Weights of a small transformer language model.
Training: a variant of Adam for these matrices, 156M tokens.
Each number is 128 + 32 x the weight over its row's rms, rounded and kept within 0 to 255. Layers, rows and columns count from 0. Numbers have three digits each. The size before them is the row's rms in percent of the matrix's.

# gate: layer 3 MLP gate, 512x128, rms 0.157, rows 323-357, columns 0-127
# up: layer 3 MLP up, 512x128, rms 0.146, rows 323-357, columns 0-127
# down: layer 3 MLP down (transposed), 512x128, rms 0.144, rows 323-357, columns 0-127
gate323 095:168193133121051131072105134114135082166146160136139156155185062203129087143141138131126083105186154174123118121122120128093129104136147127119101145116112157120155119193130116160129123159065116169103111102204076169090109157221163169099163122115154116133135089158143102142180108135117137124063135097110165113149115142157061160162123070146096141136160114149080115110147143159081104119095
up323 098:149086096176158191168137155178148140071117089148121141103119138108146142126152149148097182142102137086116110108159145135179108127130059140137121090163141147163092142067152171133101198157158124140121126151098113070104119156123136064167081172187123140106156175120154137090167211160134094170161087077134130178103134163071135146112123154133169135156086092159170145173103160149133182168145
down323 097:127156097117138149155131155159165158032136154118167158165137138119140138100131164094145139098079167099093133130096098105084168131138117114125255097135112085098170110119144115106109163099172140152132103129121088103121116111067149086143083155151143113163149176142117210125180155156159139157144116134141149100140085123108153139052140141046163156088106104144149124185072113122139129121165
gate324 098:127108120124141079192156104169099163089044120172172181158114154170146127192157140139098109137169173122093097083091143128143206085158112121108130131110112121124170143086191096138109131188106103140121111109135099184067066132109140115144109133096127115137176112132066108090127177184139174106184103128103114161183102145120069107149133149100136109078115108133099174070136132111123117096157
up324 097:136069135096168132094104097120124153088056192155155139139089118155141099113102126120113116157139173149090134098094121158104131120178109062101096148119091139098082123114135142148130133121166122133146124146143105073157089112078055136151150116177158062127150121148108141143024158189148132216098137133175116129212095188114131110142143127111102139136131103107100177153158137065119150180123
down324 095:179134154135090143156117171112118098104200110131166158098079137106076067135132144111172191072114084146100092082155133181110141120118094165180135161133110163106094135113120154130151151099121220132110159134095163072072115156110141143100148106152082147182131144130162048110134132125174144097138125155151133090141095125118094121099119138174095100061107159102158123122148146164217122181123
gate325 094:090118126066195174090126111108111101173132087194143117072204124160132142136083187124108176155159205145151130085110116158223158069131190097070116088130195125153154152139167130134120179124136117137145141119083119122151102158123127132190099133111152138109147109152161189146164103103124171140134133132112076143076142119124126153157078136139143086100127131165163143160130162104126146152087
up325 107:159163156157206101162187111211139138181181119079102168129135110163118094131150103078077095105133083085072109158114165144125128145160163145173132122082085100091103100124115179120118146125100114113125099139136136122160126105128116180118136118146132145123108177145156080130109128143120190092072055146065141141163140092101146165128177128158064143178076067135103096115140097186114122100128
down325 099:125118148157125061157127110137153100059113126154130126161135152156024113154174187198110145138129145117188125115197100129083096125130076126100191098119122154131172137130123126144161134179149132114126082101133094145055070123147083097139158101153131104193090133104144155152148124144135127095165135091085138057140171143094137151105113143156144108176172123118081150107131077187142091128081
gate326 095:112115145078104114146109149132107078128112085157170097084104110169175144098117146103167123101172187142116149113097081159121170056083135074129163135078127092167154131131081193070127152141129159163090109122186097132104132116139166129106155110075150146108097090130064094127158141153075216091112112166103126126100116090111070138142098198112206134095118160159106131137120083141100132115150
up326 097:135176151090179174095081197133128100158140158156123131126123141041134070167091120120106166180134127093106084119115110086107134139146116076119116162139088133118130172113138114120127145143102136132158079107176190162105155123187141109101134154135130175138117118073167076113063059151141066135080105061155148109151094120167136036107174141105103122154174122098147143112102179120105109127115
down326 097:077154164096054109108114150121082085129089109166149110140066144128122107083167078105139143111211158102120175122153122137115124107128175098099159122124099111106121111124146129156096107149057161169147085106095144133070134141139186161120124134109079133134141166178084086110105163084136194106132109068152148151107141068111045065166121155155163134124178143099154156159141075104119132175134
gate327 108:092168132076109167111160112032156107129105161148137163123116115112161156126126045097158185090169138114121154091111145095153106115095155135111163088133121133152123175136131084121116067139112100135173089137151118111121130128167082144060135152158124109100126074155104186083117163177115116104131111100129113104096142139135114140142082100110175236151172080155094160155183131155151085151064
up327 101:147129162079131161109122174128109122175134159161131063119117099097128147087148118057116094085164171181114153158195176146173127129127107069122133139175173123159129146113108170120122118104097143129169144123072188169102129174118176100123186103139118156098181132163111135199173092130173118155159081157104141126168170195173170116162153158138134137091123074182136082108095156087118135126129
down327 106:201152126155149134064104106106105105158154161114159070120097111158110120136185153096167123101168146095095109169109144149160059196116084113084119130115156120139139157125103176091088150125134151111160161127138203125115096133108111176147119177119126098102029156117121121125096125159054150169121098188116144036138151138168173096138112147105125081109085126127139087086116128138143106082157
gate328 100:135204157144177105138140134111100113112093151161175146202148097113134109114155088084045154129132114177143195158149089133121127081086112105126139108123166178074101127154071141181146204074083132145169147132098210048118150126133162116113118112149119158101120171132075170116088121174090123109132079144171151111108150126131132139153088148138124166078151125159120133091126138165126075129143
up328 103:131103060107107104121114147137139142118107057092104144085154123161126125121145155114160080133144174078129101121132073088123147161146120163130160145100096100185192119071188133184109085146138107149122146072147053153071140169191082176089099171074095101141133091091130116124128106082152148165145142115137099061146139063157130125141156112097186152149153189121159143121159137090146158154117
down328 103:135136126109048135168136132138138131121150112179129111168115130085108124119171129126144159099121112159091212102144102127102094082145105118065187071170133125146185134164084143082147113049100152194108109120126167089114102144112128117088173105135097067128095126154120083109085114135125163144153114109144108130111141151109160092192059135061206198164143130125123167101145144170143093145108
gate329 107:076180081107136149058104066108130172151077112136116131073099154113180123093102094127144167131090191134158127145137086115129130154176117118110139135127132109116133071164092125086125124133139125155114126095130118069112066156153100078157205101119117071093160092137131109111110114110118167206124097150130130148161128116100140124142062126072172144113136118189190152132166178136144086172203
up329 112:112154088106047159131157075084149082101160084105092118128074115128177121127096114110067185085119159137159199167143184141172154132158139169179145070071163115120117114132136094098114101140176137178109117177169170171159075091114130092137167129134146136093110135174130139135134078119130209115157084135162041129120084101152109121124151099161124141160141103135124119123118160086141101129138
down329 109:098127079155131112132121200133149153108172133132164124090104145103161107161130144107152102125121119072180131159126063163114074129067139159094121117162128122108139128148193101137205124141147145179094106153150160211095138094116127187121048179138143137146146103113140145052097154074118112107115157113133136127076068163092150076144198142133121144149120164097134137194155126096127150067128
gate330 097:080181128178152168142078122081113136107190084183099136087121084108107136143131147076146131142040173168127150166052123125176141141091173186097144106116165165079116164112117148106066072164093174089161121142140149170138083141103110177147138167124151147114176144099143130108072113134189146128168120151110077122138136164109148113153091148143080082115100080126109113163153136105112116093129
up330 095:127166117177116112102130143155140121109165119118088097081132138141055091129125134150136130136119157050130123075123142105104123133112079118101125160200111108066195158125142131118166103158115097181104120128110168152169119089161136145075068197145182106085145104172122080132160133088099145162140091153124083128142109116191181106140147155102113117124110089093144092141152076175087182039104
down330 096:165101113156189089114193079179113147112096159120170125108176124125131107089056124131144163099120081124139203081107095140144155133174134082142193163159093127156150142147140124201129091147116148196147129098121141124154046106075163096123152090157120074096072118176136134139105140132095079126115171129162071096109149136162151124144143113145184131105144148139128162077113158184082133125139
gate331 107:141131130117174155096109142119154122156114112175098166141131133116099172147132157062153109101103103127174203146126079098118169136187116174186154126140139163129158122150109162160164134152122187101183083101094157128142174116157123166187124149069121106148195108102101138168117040139105082126131116060144165070115099108125108131090083165143123156124126103128180206156112181158166112115154
up331 105:158126150142107170135078191082090113119142135164164134159101100127144134088153102102156058128132155102119101145148082138155116116074102083119091094155148071101127147150142115115106089094180092166165068121094111106139178076189124134115161205101050129130155136121120101139112129162156118134184103081168133165045110145081132112178098063110183144149138157126172130129147084109132167138102
down331 103:129170168087126114183090165155143094186105114157133159152084076114149090155193136111169149105099140171084118141154122135165113106200169192144112116102126132162120092123072173057117169163113138133154099145093125136155185113157137119117100131112118097120144154141141112202151083107149127154158145176153091175092065110116103114089117121111167159149092130122117163178124059117148070054151
gate332 106:144149097120151140150160112146128155158097140175115135129138152158097184099117103152130105081246153155123168108166110138105072160083165149119177126106136148152079152151150111062109085132108108155210079141093156128133134112165125092127119144151139212114103080107138164134157185136139131142150118163143124151183185191114126161127084192099105126094145100201132074122108136142137168148121
up332 110:050137109087088085131146139062164078088148065139116086115152169137159108154095128107145038157149106072192164129175139125126180097111162134104197171120129059122111180081172135131090107114123116125122182102101136162151107098141114100096164174152095097104088138099134119134108179134113137087080099145138208156128127136138101141197132140168135105167148129112119115156105137169147130139122
down332 109:094130154135080116085131161112144123157165155097141121155134129087172189192182065140149084130117106096168124190144126176097158153141107124141064128080121137126123161102144099095114158133156115187195138155106182075130159124124042145083188100156111139175102093131088119097131089143014176127148101140113162128142089123125151129130115129120079178178110152122158120113160107142141121150135
gate333 096:106128158055166135104085133093156159114153131095135163086064126131121140158144077104131132081192176153127109152110165145129115137071130120138116147076184090086142104187140168097141172102185132121120074080125129120135110124171144040186106130103148143045086160139133109144090108144088130118136111159130147105089140107132164159183127110101149157109087096129108131201144159162099179138190
up333 092:105139090084114094096068151145155124113134101130102078140138111105083078120140108188144102145123107113229125077108160158150090171106083117148127130125118132126139106074175188082112049145156135101178044131167160103196102145105117091110148152072093157133136105150095160115100121115078111117168110134129114141090125169137155107147118149163112146170158146221062104138134153130116103115119
down333 094:139169131131173144082108140105160145116092092098069107095134127100148089051117040146171173148054091113188127131088139149095131165150137109102096111104130135141105174094121138127141084082123138156170118129124111120086092113122130176148133146085130126151126105118169175066102094135048180211109136158114166114081155088108184125136140123175120102134087116112118158167144141092188129124073
gate334 092:121048147124143138104144151113132072096151106139120136089161175150127102203087124129127054144139158159131108119154140111199110146159166131109134101100100144154118121149153174157120141168149128104107102141162151105083135133161134144128148144090141185123113096103123145147076104124123089068106151147212160089096106153156192107209134104104145178122167200182150181107099090092170170138077
up334 098:137103136109155114094079123116071099111118179064174045128092145137146137130060136155137110146129086115135125146155154105139102166169147126108109155111105131158169079135146155154147172177208116153158122165157122188108147127128168190121147068090164181128084111070117184138085114122133081159140174102186136171133144108153147120109175146154127117173121143039157107136097080113146119123093
down334 100:112115113104115115093139109051119201080089152102110114156138087104171138119104119068163175091105054109123145136127177118086123141175108073127136126182153122102177098106138118114122182061122118117122112152140132167162145149104139165163128112134200178109146136126117208131113142068202118115192105135117121147113147102125065147098184171170145136175141102095174143142141148111141123076175
gate335 103:153128139132135103146069079175143087170081114119180098131119144132079133106175062101145150176108092117096074091124128117121073118102181075139140114167138150116144168084164150144136198162122083123112089127118124121120161110151122136189128163163123126120133223104131062107107105091148121160110076108167126091137170185123144161137129154039117154117149088070124129102183090176117154133140
up335 099:095130108145128147045180121128166109201135085130110112117130170139142090078141089098150093114087116155102121130128137149115115132111152142179114170137137070132120146054107150121154146171136138137225088129145126133108115085137130133126097070152117076058096163161105135066157095126136116133120092154114136153084148132059149160130182121062139130107140134124211114073158123110092097144207
down335 102:119163079111103172168143174121090133150156108124123104091138106147109156146175142069099140095132114102098110112118153143174188100129070145103114141113110116128113044109102120079129099148135135048195120098163120142130105176092159125079129129114113151121120084209042183132149153113134079166177146130090135139152114055162144113144134131146108118101174119126134091204130104115117067067111
gate336 105:162081156126085109098116152104091096142150160143109067152178126132140105140138080064156125146206117105142087111149168146106149089030148184136146154112111165090171175139149084115106096143108109096109149139121166163124143079165118160101100093056136103125144097043161116127115151161116171133149070127158203093113199137119094097150170105113159181151138143092137121130098116104113135132126
up336 105:135093113151130152129162156123115115150092127161139138088186134104092081178130121100112170197159104169133139153186125173124052136074161165176117176151168187121142089158159135148176137094053131075098095107114149116135162138137087206123133114136100077127141117133171121141146130100104081147149099146126178180102130081172136138165175110162153174086101145104098102160142091130168183176134
down336 104:106151132116151151094079151099115083098187157119172157089087104156121113150139106156127049116110136184099111098096099123141040076124124125148116077087099110191120169127176110174207154143103131137123082104128140134135137156125108127099076141141134117117124180155147138111114175130208126159028135155132149197122103150202151130130135137156126139124133186108158084126101094113168152133151
gate337 096:171138126162130105131138154129108112117119219164105134134122116154080117095139163093102112107148185149073192118079117123119142118096167157154169073103142135099197173092187112119121131128164136143204108147142144113075128188133127156144064152137143175098123099118150126182087145173119224158175139070182143109154124119097075154124193128138140172088148131098132119140085101118147142137108
up337 096:169143108144129081141163138097091131126131160123123110112117164156085161189115064090090142084091104063071119148185131075148106094101116110082112149171114213164155092145138153058108111083134142147149051071160101105117166122143146144120125163121163178146114134132155112095089124197149138121161097086145101097107174081118139095121052121177140134100133141111176148147171121128157167134097
down337 101:107146138147131104122183102043112150118126231155115082080120122137130112161131093116058090119112135071080136167168145113203124133101202132152093118103185125166140081162156121161084113131138123123122131168149106136093120170107147115163099207124208147138121164138143043142111147190144165148156125127135140150147148103108128150130103138199112086130110142145093114156117133171097144115113
gate338 108:113121158092133117145118098154112093159078148100132154119139165084128158150101100133097166134217183118126150184097115144127164109116150062148125122079117139078144112113130164149064107118153116098051163132143090178088118092119065079117133093164162155129121150133133142144120121206143088184156080088116148051082109149112111129126064175099167152145135084148160113126066136094129142072124
up338 101:063083147124141155161130116114141129067117077117087125127132119086120104155147148156118155177110162104102132144134153068190065111167126127106103136102143138097082176120149060159126118199114097114074187119095114124146125149093057160083106155143068110161169147124096130063130173122085107153089128164100093120138121104111158098145105079127171182159143163164187143154143181092142070131141
down338 102:115124157117127118100102089112064155134141100150179088123116186133078152157197120148150100096112148139131086066138152111097116116100151117128124255182114120128154134130152175087100153124113086160122105063138145131199117117191181139155134143106143114134134105084094183064110062085150142117135189111174079147182105142181151109151135132104135140106135160095107139124107123131155125082109
gate339 112:167175141123165091155118106094142119085116141100169162169192148152127175121183086141079148132088140123141127120094090091165182192111129102149136126148148166145145160163134130150098144128143125100135105107174134077177173191146168065099142104181156172137068161106107138106170152107084140137099148103173170049102094159110169093118084108104164120073152184129134151094128081162173117122152
up339 121:065039154154087088100155173116101079149148127169121111139057113043093099117066140111116155104117104117133150174157123155127140060080177184147142144106145126098107085100187106144113107126131160140120143130122149134118144103095106119133069184137127130119109106160176203137138073128142161118165151120111134142140120111145130147160172093108091135166110120087098085142183157114112113066051
down339 113:132095170126083138100161126121127119193146169175133149128105127111163053107128102119066127058171203105121166126128109191150116093097163110140163094115172145136149080060148155088111163112150135175154118123162125098115094100114123118143089189111145101067124105112159171105173174129099173160203121132107122145174116112140173130177134135107109125159129156099103123215180126098143103095091
gate340 098:097127090086119075106121156152166152106130158141110127096116099113161196098157157167122140122155158109104134168096107127199095080164077153069174138119121167201124155077171165139115121191155141200145090155150097139103097104116137097117155072107159153149102172160172152104087128123094146100110169080166173027123138131120115108131142149105148121177158115134166096159100066120116105104122
up340 105:121143096113114130088165193127144113083122141154166045089147135169109140061150132106161050127145060122152146178107081071148081105155185124076153127115123139158124077095135136131147165146164118205119137110149141170100134133132103187131182079114100179132144140146065149133136097092094159100133146113164126126095147129104163142128140124150155123125126155111089108145163097078034085127175
down340 101:144130118097047114197143134151136111150121189137107120123104070085148163161133138100155127165104112109117133222153104135138137151147147083160125186116157189141148149071121152142153122140158127113122097136156058131063139127147127148136078169135151151139188122153157116154089080127187093110118127136061131149137064149132150093168145146118118156137178177145152048097208140154093143151101
gate341 103:098083149115103107048139132120161092150125121180181155154121104147100140134145141103175124084174106088110071101109128156140110112100087094157143110044155100070094144096108086112150033195086123149133143123131150095094150118126083099114135117129077125162094159119129088145138078109170080109169092115141148144123169139148101111181110074049141147124165156085158137137154145156083137073152
up341 105:147107107154129186127151176169174169148132107070118084131197137134102087104142134172149136125075087117164107108128162072134111144132162090170161149141139178092095127139124120129131120166082129057174087128141160112099180049115106177102178139170178153099171147076128122097119115091191134081132151146187134114133129115052129116066111136143145071098129180124144087116125091110142128171117
down341 105:088156136205117179133112116158102101185104119106138105111133104176201104129140136191086103159091167128131157174143167110105163126157138163162190137088111134094176127138170077161177128164180148171048104101169069122149095091063139086092141134126152125129067133141121164163161117127135147111115150197123144110154145134170182141115086134152141109163105195151116125115144097113108079146128
gate342 103:031141205055158095097178143140130146148148144095091184113136101162136088118129125108116094142164165142147176087095127157110130149158119135129148072167117137097155135131116091105081181148103083147109147121146063111187086140111161138169071127129119141112144130094113109151138100164117090180124180141127119160152168117191078169176117103094161178124075126095132132147123136034150126127134
up342 104:103179064079107104121150127103150133141079158096176136184119109162126092131116149092203106114160083143195177110089147068159147136180138050187101116140117123120175066118178130128180099129129100112117101125091114173107157132130143159134129117071125121134153116152051145101081068128096061129135153101134166096186098186127141109102137128141147168085179111143105122119104134142091120149145
down342 102:176142156109159154147196127103168085161136140118130152057182127110104142135146131113171135129152114086091126234030098158143084123133141171143088111096062155117088137106106135157121107122098151153153122155149203108080155156165087114143137115091138118161083166135075176139152194150195153155103098088165133120078151106103086146096178137121112142135113159121126109111139094138125163125151
gate343 105:072096156171147130110106153153181108128069140159149110142085139105143125147139107116136140101162150089150138097145082166156146115132165101052118123092090062101141103097108104122091161157096190188159125142159160154117161130155151113147159142123098103091084127069128082164160049164140103129180056121148130156096128146114094077141124160072220118080122169129119150104127160136116059149139
up343 113:138123119141136120071132116152069127163190121097143132091106122125110115082166126191156187102084094128093108133123169133158059154143091163179152105175158141201113146128059195152172129144116075114151141158109146079154105124105125115092130144065124126114138151110111131093119152089139174090093194164136148136183097077158143166090115116105081148116163053097094060137151098147122135157127
down343 103:108110138158149104111147162111086154109147163158130114083153180153051125069146169127146120052112130116127160105141156146122104120162084156109255113119174146173151181096138145135087132160116090107111112109094097139129088166095130088107149129159183145148128155089071207185095141113109121170139127151132163088153126126115141140081100079060121167137183151112103114122100127122103099175116
gate344 104:172164124098143080082099141085098143133110139124100101182152166165043175140178068120173117116116151166141129133101038152141083128089086103159175130108109110108123157125103154148108129119102165155157074047104129078159129165192074121084135125150116125114112164118132120112167096100106119163168114109122127098114115144148156097081131118050122154089174109089153117107188089152141142086167
up344 098:129064109154082157110141147120087141181120065138135124040076078121099107140098187122126185113133097079143156153153135137120075096155175085146131081143232154170133096152169133152141115175145059136174147144121132117116167064075166168135137116129141142152116150123071177096119127161164125111126123093164124127121157156087102111191096108150094161144107123141127143146149108162128108128064
down344 100:140161123148100132176135116124066118149131084135167141111087078083154071114100135074119165128170175131155137125163133137199110076143159133174213128145175175148076071118139182104127148110140092144118106123097186118111093110093113142105109152137156107072106090124168135109152110118124180055165147171127139141172124132165103122169181121081095178143132132101122150188207128121159083124137
gate345 091:149114123078114194082076143156147120188109110146115149154167136119073155133151126133186170110110106094143126155145148097129061175142115061162120147119189097117171181100137128111088201140178119129159158083172200071089168112111146146107077100117148097113124080111123141097101115110158133146105134178174144155166118147101123149131113106103106079095151090108135188194068161103118149135107
up345 091:171137177150160139111203130074140112090154166119142100163150124124178134010137089124136096079109156183142104092104136130116079077137130126108106130153129069118114105187057088076112103134161064182160143128125109185126162132120109125085145097110133120123106110096129116134133140207130144156131067152121106149163105145108122148087161147148141170086067132094099122123138141119091093105064
down345 092:080201119102141104180109127151053135015113132142103142160108111162117136183144132105140109160087147119146142125147134115102142080158124093129116117184130145138129135128098141092118112117126139147103120134122143151110112100065131040101119135147109116129112121144092051103134094146129111134044206055150122170138121116103134104176098055103105105123161155172080105148157129099156073183137
gate346 094:146123129102118145150124121146074114131146118094169078108160172132096191126187102121127091159156161146102088100145122109106162112080107130090127124091108102152140129150152136149151091144192074113151115085212117165156114167122100093099184083165085119121163144050166141123159126133131111130117086110183081057153173131135133150142069146209223148081134142159128122142103125114083131126159
up346 093:171145075103173126143106078139083143152134178094136145113143149070137085148190137107120143143118090162122151112133132079112112188116164140156155097170108171211141125116105139118153143095119104103139125053101109136150099180128112048122184106143075131161178093139102107094126124096138068203103126143124096101137191143120199148106170182142170126109183115124129175124091107169155154105119
down346 098:145081103107099164126135180147113164136113102077159082145121090181109147110088148192164112138094087182064149099113129089130098162135088182130152145148155102119099136197140189152125053135122124129126125115138174154109136175171149117093162113177104115180160208143120078146135154151158119112095150117129136103112104146104111148089120145142202144161122095128197148060057137122085160143135
gate347 098:097176123080144112155151121161212178132086086094169146113128153167142099150159134134215136149123195165122133142109132126176106175114091147099173151157077109148183139102120135114110176152101118185165130101107144144070124165152136115144152135148130151106135184117102094121126099050026081104126166148160163100150144130133105158095102149109151160102121156113091131113143142086145095205106
up347 097:084083142128076146118165171141114082090108185158128066155152116093141162098099128041143153092090046117099166148131097123069159097105150114159137180158132139156117071145179135187110106152111112148113109145152090113101185110098152069114101151088104093169101112079143125141109129149182172132127130059112129132141104101183144119099081100134134118142192117147099171137121126140148150057102
down347 097:126102121119115061108149107091112075165146194164166129135121122112159107143073063110130144082130154087102138084158099161152142119102155136152154056114183175116066080110146143107119120111137163151089123125175119140139130079103127107142132145113146110089095079081192151056121124165175168147174173135114138108111099134128113141190153132039133076163142176133088168152128100141089154117072
gate348 095:092143102180120100138087064075160106121097153119117137171131159137141180102194136068096160118125137121100139091174100095132115128086169116078106081092090139161095120137162190102084144178100164094149114085139131145069155160146193163174124178100113170113094100073193133098101079130157126139155184173121143121125133126127121131109098143119163072122107084142162212134153149104111091126152
up348 098:083164058125107150159091072100143074086103116106152131157125133111117174119168188076091122130126118086087154098163087094173160155106164149121115084098084119147108113135177166118068127107098161077159144068117107153116152142179140164124104163107088154126090154121153157131087073119161137121183177188156128113135108149115106143130097156130160094161094083129135209142145169091110068099175
down348 101:134151121123111145111062125107162141151135105115084140157088142077214138203133137141115126184141153166110090121095094099103110143111148089153035129101114091122155071201116110133178093099151146129161148127164129126121162151174129126153085127095065147100138121161189044099136128140153118065155126166156100158066112112165135088131175153156105124111067122124153160105178102106145126096131
gate349 095:072113133149103156094119167078117146128117122082115097114102081122064111095113087163086143126134112079100112078085084136135089149069159161137149113119063156124110117099189185192044154163126117125119094130142161172137095165137091120115201136129078157088104076091134144103162118160148109120179108175224117123111164153113098105131141131133154089107108087106084096130074139129114141144123
up349 099:129093170115120056171146137126175110114120116136138181185090149117128150124092174084202112128174087107136134143143139166119124086108140087089159128206178151110193099146093157175074115141068143158156100151171101159089163147106152137084151116108149126125107168121161149116154121118131072087122037089149098112065103153160083116099124105145138167131184117140138131106101141124151196161104
down349 100:052142070176088113157149120139117058115156148067136127138115087151110164104133152117084084159236106113113134141158140194167165120135142094081107107171133161120149125111142114126130153163082120098104152177168135146152123120091120141123154060134137163110154093148172061159188095143156149152147132117139087102109121186087113137095126139116165176156187166178121154124070139177124104121119
gate350 093:122101122134111109171087212175108158167074102133087180154140065133099154152121082073098111122130146163109164138108104144093148092136133136113132091109085124103173117103129127122109073150093159100196087090194099124091173088168146179125119119068171175175082091136113116145096140137116165139136114109117129063127155153095053108158143138106143180122133186104141158139103132167183131151079
up350 091:066116075139090191145084145143091168191121113163089124127174118088096121128107099138122082081104107143157163082124184155082162134099141231139113111146114131090135092122159130111185084096122140091184150104099172166074137129165135111180155148087146112168124110152073098202108119077133119109114130135101114207110148109163110118092113140108126112149152135085178158128152091126141174141140
down350 096:132167094136080136167160090143139119089078087148100093119187129134160103125112123151122144099098076171189074133163131168176197096131119154145040135158159179146157073154139154086161087092092135126151078133090108125167179131101099134077141109093068126128165170099043122118197126113113101092107144100094094166152127122134133135083102128123143094190091107120151156134163098114139125125147
gate351 094:083151102068113113031134174108138119167178105171138119115091104070091124098087126113125091080111117137148113087125097122146140086076191075094177099141116106103135150127118116164144214098136096118134156136075133114122123105124127132095157153133135120083135148150102114154184069106091105160113183103157116094207112137114102156089107144153119192137191123106131125169114147108097064172163
up351 098:104172094131131176158157155096171143112105130144176114158106106166106097185170093107121138115099179103112105069016108145136125147133133188127107122214161143076112167148118118136103092148089113114148111137117180085129150119151152133090170150127096178103086119118133126079141144113138087150155149162091132154104159100139179138186115155111111159081052101091080150132084177080108171137150
down351 099:133131204115192071111150183134140140057163098137114082104159087109106076118152125120159122132152150165098055087139159132115177146166146145099170118130089085089168115145111115176125199105132126140128169136087202118160130101110117141131141125186149128119127128126154153186148117106071096142175111144142090145162158139089120163079088153173116153134150102111098089160142159050099093150187
gate352 098:078125068151104132121068153084116139169117133143149114107129142128073117157114099158164127073109183185092093084101144114108107144099096072054175114095132123107084165119132131148134063142142173110142095094110131196112166115149145127098171172183155105129133163137130118075139153118054160137109142099131153090129159112117121129128117167038048094081133096131161146162185129118135073131136
up352 095:114091149103146136196147123121141148201159149170051196135089156145097103138103137107094116097072091136128082098125140097117113140119143168124111073114190105078168143159145092157136138149137151120114173157089174155096089121110139153147117046168101073039136128125114098168099133145125119143109185104129118127128150069144167120164105114147056108178161147108112188158083156127144095151128
down352 092:086171119102121177193106093108161198113150092106086191141135112155105122136138114139144134094127155168157118100212123136167132101100161128147152103157143146128146160142121086139017134148086097147114160195097192123077121115133092149106151099153149137099119091119116118177111089175162077125163198196120087128141097146148147122125162136160173109122135122097108146111144131103146175075187
gate353 094:113089149105141108158142111118125182127106171125130130128150177087055112175120105141132133136145092149093086132159161137124101161111160160164116124109148112157085089157216073168078143112115151126129165137104064201164138195143125149163139147217086166133131125127105119100099145076163096165143135040134188110125090131120146142122094121125128038134107130079181113125135153105127157102096
up353 105:115096116161082132160178141075184091148140122098119125151134130019143161117096089112115142173137111135133166094153078128120154156122119137083103144155102163170110183135147125134162191109164104123094111141086119096067168151053139159132142142101100160147104132147181096140133165188133110086120129102074158092121146136140164124122107088195098095175102132123210130061116145091098172094112
down353 104:106155185125159129112132100144088105097152145157201064125095062188166117105143114126090106102127148068214165181106104133155111116094093108096111146120116129104159106139097129153166065170165118082123140085164143156135087108138108048127169130110166138117129120101104048089161073148090186105081122119149110073114116120107102122105162149114115168135126168157081125166139134149151075157130
gate354 112:132147129089143081159140101145062145149084156140140123148089126134112128121092111126116123139134141199099152061116143139144245101118116058097093161076134130147107157093070138155092117142171076129055101117191138179155103158097090162127152122107114131118143099124157090097165129148133127129164203138145060137078174125103140125127154077174133138138133186128120199102121133155128137144081
up354 119:162134092083107191147116069110163144113116122067140153122185189133125127133175149133105132171168131176098182110069111171092085155076078112133073109177099130092135055153131128171123134143172170081107103154069130147120169067160189138131097150126118116106123179139063140129137154092112142165171096100150156151132094119163161119146104123140149139105163092120111148127162078092198099141115
down354 112:130159123093106110130114114121140115095091101181118159152100130072131119115140120088161137017141117137151168163130156145151143108144113105151087173137128121130133143153117107130123110169124125028106164120173140144115165118171115151063143079149118154142188059103226093132142105136106179109108141119160123163138130097099132098107117111080074111119160153113096178060177146214141130175127
gate355 090:116140163093146145038132118135142101132153136126149137102089133113112093117105067084176092132153193118089111114089162086126143107108112131167135159155132085109169196156081136109141170122092126107151087143111118070050146162184153130061121116133110092147105127101050133095134092151126138185085109079170129062151119132158086119180115164087158109127184112098139128105094086181151089120116
up355 083:106133129121131128130139182152147085197156131201184133128067136157120118149109149125200147153202125127108146148120156167154136061156131102144121094073131144175157148155114127141209137085186121138080103114159145120154141088130108155150069111047118119185146057129156145169152085113108163095153155139094135112098136100117084160131131120127169118138142161192082156080167104119071116120138
down355 085:096105110162128130121091110125116100125144146168139135192034141151083154131149132128134130095186141141178139129165119144168118141143166114124078126099145161194133132130091141095168117194134095140173134109197131115131086090165123142095065069059160143166139113139187093106096115087099156067186145079172124140029120125138064124103109142078122155155091106139139111105155141131149123134110
gate356 095:075170120122096145146128156081164165117145108115128129159175132104099176110119107126134157200116181193139150165121128088116106110117130128122112139131052149143070199152160187104030045091157171111163110113117100175174079110128150107102114120094131130108132096108109151085104169098175107170119164143110131114101139140126102187112130101105211133136148145145104133195124084117163114129140
up356 091:167122079125129147167112122130092134127117150053122147097112077158138168097127170112173040164127153156132175102122158127156122082143114134120128152159149120123103078094110156160074138136092181063185178184120119124136130125121160156155110062159101142067116084113145171118179115159169090144167148157073115108119121069122114140127155134114115103091145145121122147147120106045192174167192
down356 093:138120075172195086103105096119097150250109125126172092126104129109129109185135085139094126137173128092058105074160170135189123144165126113105059142087137143102151108139142114134145163130085066083113171136145086130133096135101085151120140148104103149194124166093090099149165105141094136143134150164093106149111147154140125114154110158131090176176140104138136129058159148114145121128050
gate357 094:126098131138139097093114162094145104155187077122093099134103104192122089123094127138091070150156186130162064105139140142157075139155154158162182125139145184136164095159103068100077150131137134108117130089098171143135099144186146086076083180111116180133153030124115198123140109176134125064107155134136156089160086137151101108156150119173131110099081120190126142161145117117104122110146
up357 096:178077154158167139141136173072131148123156092085138116125147105117150109186061142086076126140075133135112130127195129089124116175095140143069088108133138114203155117128068159192094083088152139070103177142127131108115134110164136090105145133095130129154100076154179144117076132164181167121111139145063051116110113170097111081094139089142147090106116157117167142147082152140120115102163
down357 101:143115119162099117164156096131095139131093096153185153106134151111122172124121117137124136143057070141075135143141114163154124120114145134104078114095144096181194181081119162128118129179080095101113156168116139134177097116159081152134158111148116091148115087173220100113090153070228157168121095104049102083088161083128137134098138100098120143130149157098122145057133141151127108162137